python train.py --d_model=128 --d_mlp=640 --norm_eps=1e-05 --rope_fraction=0.5 --attn_scale=0.164 --parallel_block=false --decay_fraction=0.643 --train_tokens=183600000 --dataset="wikipedia_en"
Each number is 500 + 40 x the weight over its row's rms, rounded and kept within 0 to 999. Layers, rows and columns count from 0. Numbers have three digits each. The size before them is the row's rms in percent of the matrix's.

# layer 11 attention key, 128x128, rms 0.274, rows 80-90, columns 0-127
110:510492438515479522523514510498542481492541512500484482491475477544526446500528473495561502459495505459501447444464429454512484561498537528540531380530501469521575481607485495496469517475513408490574542514507471452530552449592479455531521535522516460436446485472528515543478447553486478535533530498502541558499486465502474554399553546540489499552506513507480500532509546451577492623498
100:556506486446523501484447486470508501531478512534503538459530536466490473475524538507547484534511552558544538509489452445424574525431512528476526527427530550503563527505456488489556463449525473460473486438606505466499530507577483468456450393525514453522516515473529461484486506519419493491513619460520439511509466486505570486470451505487407490460530496507451585498494444558541523477531
108:515522488459500510497490452486530455466583444434471467564489500530532521477475496440481478440499455496484537498463476508492551509513552487415475524512530577605542562524486576572477509513449493537563449550522542519530473513441476513482463417505496508582447509492496501451483468538515472474508439499466409487529501475418415551475498466419481455505506556466541525501503545567489472559474
098:513466494498538503505510485455526522488524535428516560482494498531535482497462511466430567510417522541457512490513427515506482533498573478546488475494548484541461566536521480581528565479447474453478544528494414540499506492555451488540480538410600500480467473501482500533485579597416483476489494499457476455466475511520544535554515482449535610536491509464487506531595510484486484568519
113:480494520496474488540470495480563517466536537499482475533513559466506522528476532565417526435568468476496437463601407518543433512537557544537501509433552529540512472478504437492491477504485498558573456418457576568484509516550519520502463515473487511496483528554439552444510486498506496481495521594482494471533506544570451556411507463491491517577555551496449551531486527503480470481529
108:506536515472471529541518486525557508535460377484523474455595576466503465532413539513466504437471525493519480462435549565513517490491452447526533483512507501523524518533540538475490457437534460500566457546511495542517588500535488555578506474493483426452551502471466545528439482613554459543431538509491491524539448497531467454490540520486459478547484558563498505511462484547531515517495
107:589562464487493442443449495523522425475573404484515498541511569563551468497476499457507469514520487442549477438514563557536529508425483480508558511531472513502455520504528515538512550436482561536521454439563490453473561541490476515472465522563476461484451461465535491460492494485529471518520537488419503404461520454495540544484520531560567562535532513525467457504525471465481475451556
105:550498512543472509519445565529460458508543495499530454535522515516507588524483527559466535606506471461473457438542510522482496459484513464521582528480464462482506454559548470467498519491520543480491508491467462488471436506472456445603561584484480527472467458517570567507472518483530560438368488480561543546498512446458514513447483470433503461500507431460443500496496496514470472552504
104:543511494550484500521530512460578444519470492541508534500559522486513471449530582457452402433490566524514503510569551560466547500448491503534449455499483469518534447494479512487555522572505583543488425500464544548479447482504511538484461500529526468548587482424453478567549505527519533463495480594496550522484451553482461498569475446505486425560471492499518458515549502507471500513561
100:452545456540498495544417518535492508509585493505554483434416527461455512521491497510503580509414555549467498556534482475539409505478529472475536552563550489510544516495529536470506488504577463464525572512512524430483557510510497494590479517519548502494485462520494482486475497515538411564437581517486525518509528542554445437461551497539510460456449431522498503495513486488592488458509
106:501480470585505497512553579551489479501545450467513522530472507571446484495501459493491550544521523418519541414517489515480487450614472524532556481494424467545490464563460498513468502518469467532479554541560525455595485433587515495518499529491520459529557503520450422500529468599475527496493490425514554463565482486472509514457515440548516461517479561529476526510536512525489549484470
# layer 11 attention query, 128x128, rms 0.274, rows 81-91, columns 0-127
117:513536593486445484506455500499518510475533494588437459556598475542477514438539540527482486529483523553489432526493494481496532529479483502497418519497541489454439473464526463569527527614624504518488521471497478495404499471538547500503564486507492492520514478532494579453439510498461576487460512455513456509494487484511422507488439503470492454519440498456509509509521542474431512467423
109:469498534535512439493503507541554489512481493437485539535462525514466476474445457448421565460473444566486467462574497399605477543509531512480547481558517464478454499474429507535483486435539528454550455527547461412538562493528439542511450507492487466448513528517560473508564499482472517494524531523526471535522532559480506498484570541474459557499523511478441490558588543447529537503537
097:455523499510519436487524555560412487481503499506474574463496512551552518445375499484457513494450496542515466515468500544572511470541545474537496579535534487460467479548531430529502523525531450479526517488434515463579537484560485492498486545546540476492470475497543492444508480485494565477528472464519533492619521472432494423464527508470469407456491412556502495542497481500550547496525
114:561514517431538376476571498537498491468486501474592524464469556555554448474435506543509481521432474508490482473534547551528598458530505486547517492492511524577495476516486511505523543457481433531432508527523532514434546496471518564550509439529572470502516527529559512501516490467480495566513508529511449508467519524477460511452543557499512519528559561535531443594499458531491440487436
098:614523537514522474463403428505551488520460474452508489512462502492485473497492465426471524491511541470509518448420512436484516480500478465551513505534539525514516500466519484464516528476489476564451519518494551498376473465516476503492554498488460516519570510508548535500567493529482388562531485473533609441537507538479522471505480514397457480516538518442567502498465533438499477506423
111:563475501527524471510463549477532480401521510530500552499558481475455498573511410446482473450558402527521555437502561501512394527476515540480440491476605507486506503532518461510492489496525500426497498554503551570518484426518490485455478491476458562526475514513509519487536468520494530500580440448494454442516575514579555519460545473512509535540459514492477530549455484512473462523552
108:490465481449442549464503512553471502513577520519513540514480493464459549503503422545531475454494522484493487581531487472529602528486473444533516525479465509429585460513527506525598489495534435452497518489575577466509456525484512492532467403560516520503533511530480459557457515456437498522497488459596454494472586577526546477527486499453540470424508499445494531510474513513529435515478
105:551582516487500514529512479439503529505549511502605450453511444536478531539509479468514442508509531612499482492458512441493565538509531497586476514479503466496579462470540486465537510503492524527499514550479550528465424541439451487518549545524443483469434442419487445515516480553538471537417516544503588488503485486446499535494476477578492423517483538504481546520410485516513464484458
107:508482542478440488538466505569421544511533514565514564499482537521488462479477467464495515596468481454422500501525567565483503521453501533482538472541560506542539470469478526435433490574577483469462536531505488523484531454458535474575585472511475512466479467516556537502517445525470420479508535394553540583522457448458524526500488533425495463451530516462501472511492506467465435509502
103:533452517534452551526516496572497510497456416522517448493488482514520471582470438498534517548482547469483501571474492541553457537478469486474548531496534568502511521541529599461563526498474470497486447513478534490538527505467466492479483519513472489546589462568556491500538440579459535557554471494399557464498534522564462475461490570526540458458504426545519489491503530507588557452527
097:576531488530496513547504539442461497442482438510524548524476477562518462517601505504448517588537456542500568505519489507546548517489547513470529578490530457582471469441529469534479434479464523458465506508491474504478509488441530444421456473462512486411415493578520501496456504493506509412518568494450448479504474466460517468574470549518512518405481478451519509478475520451459501463520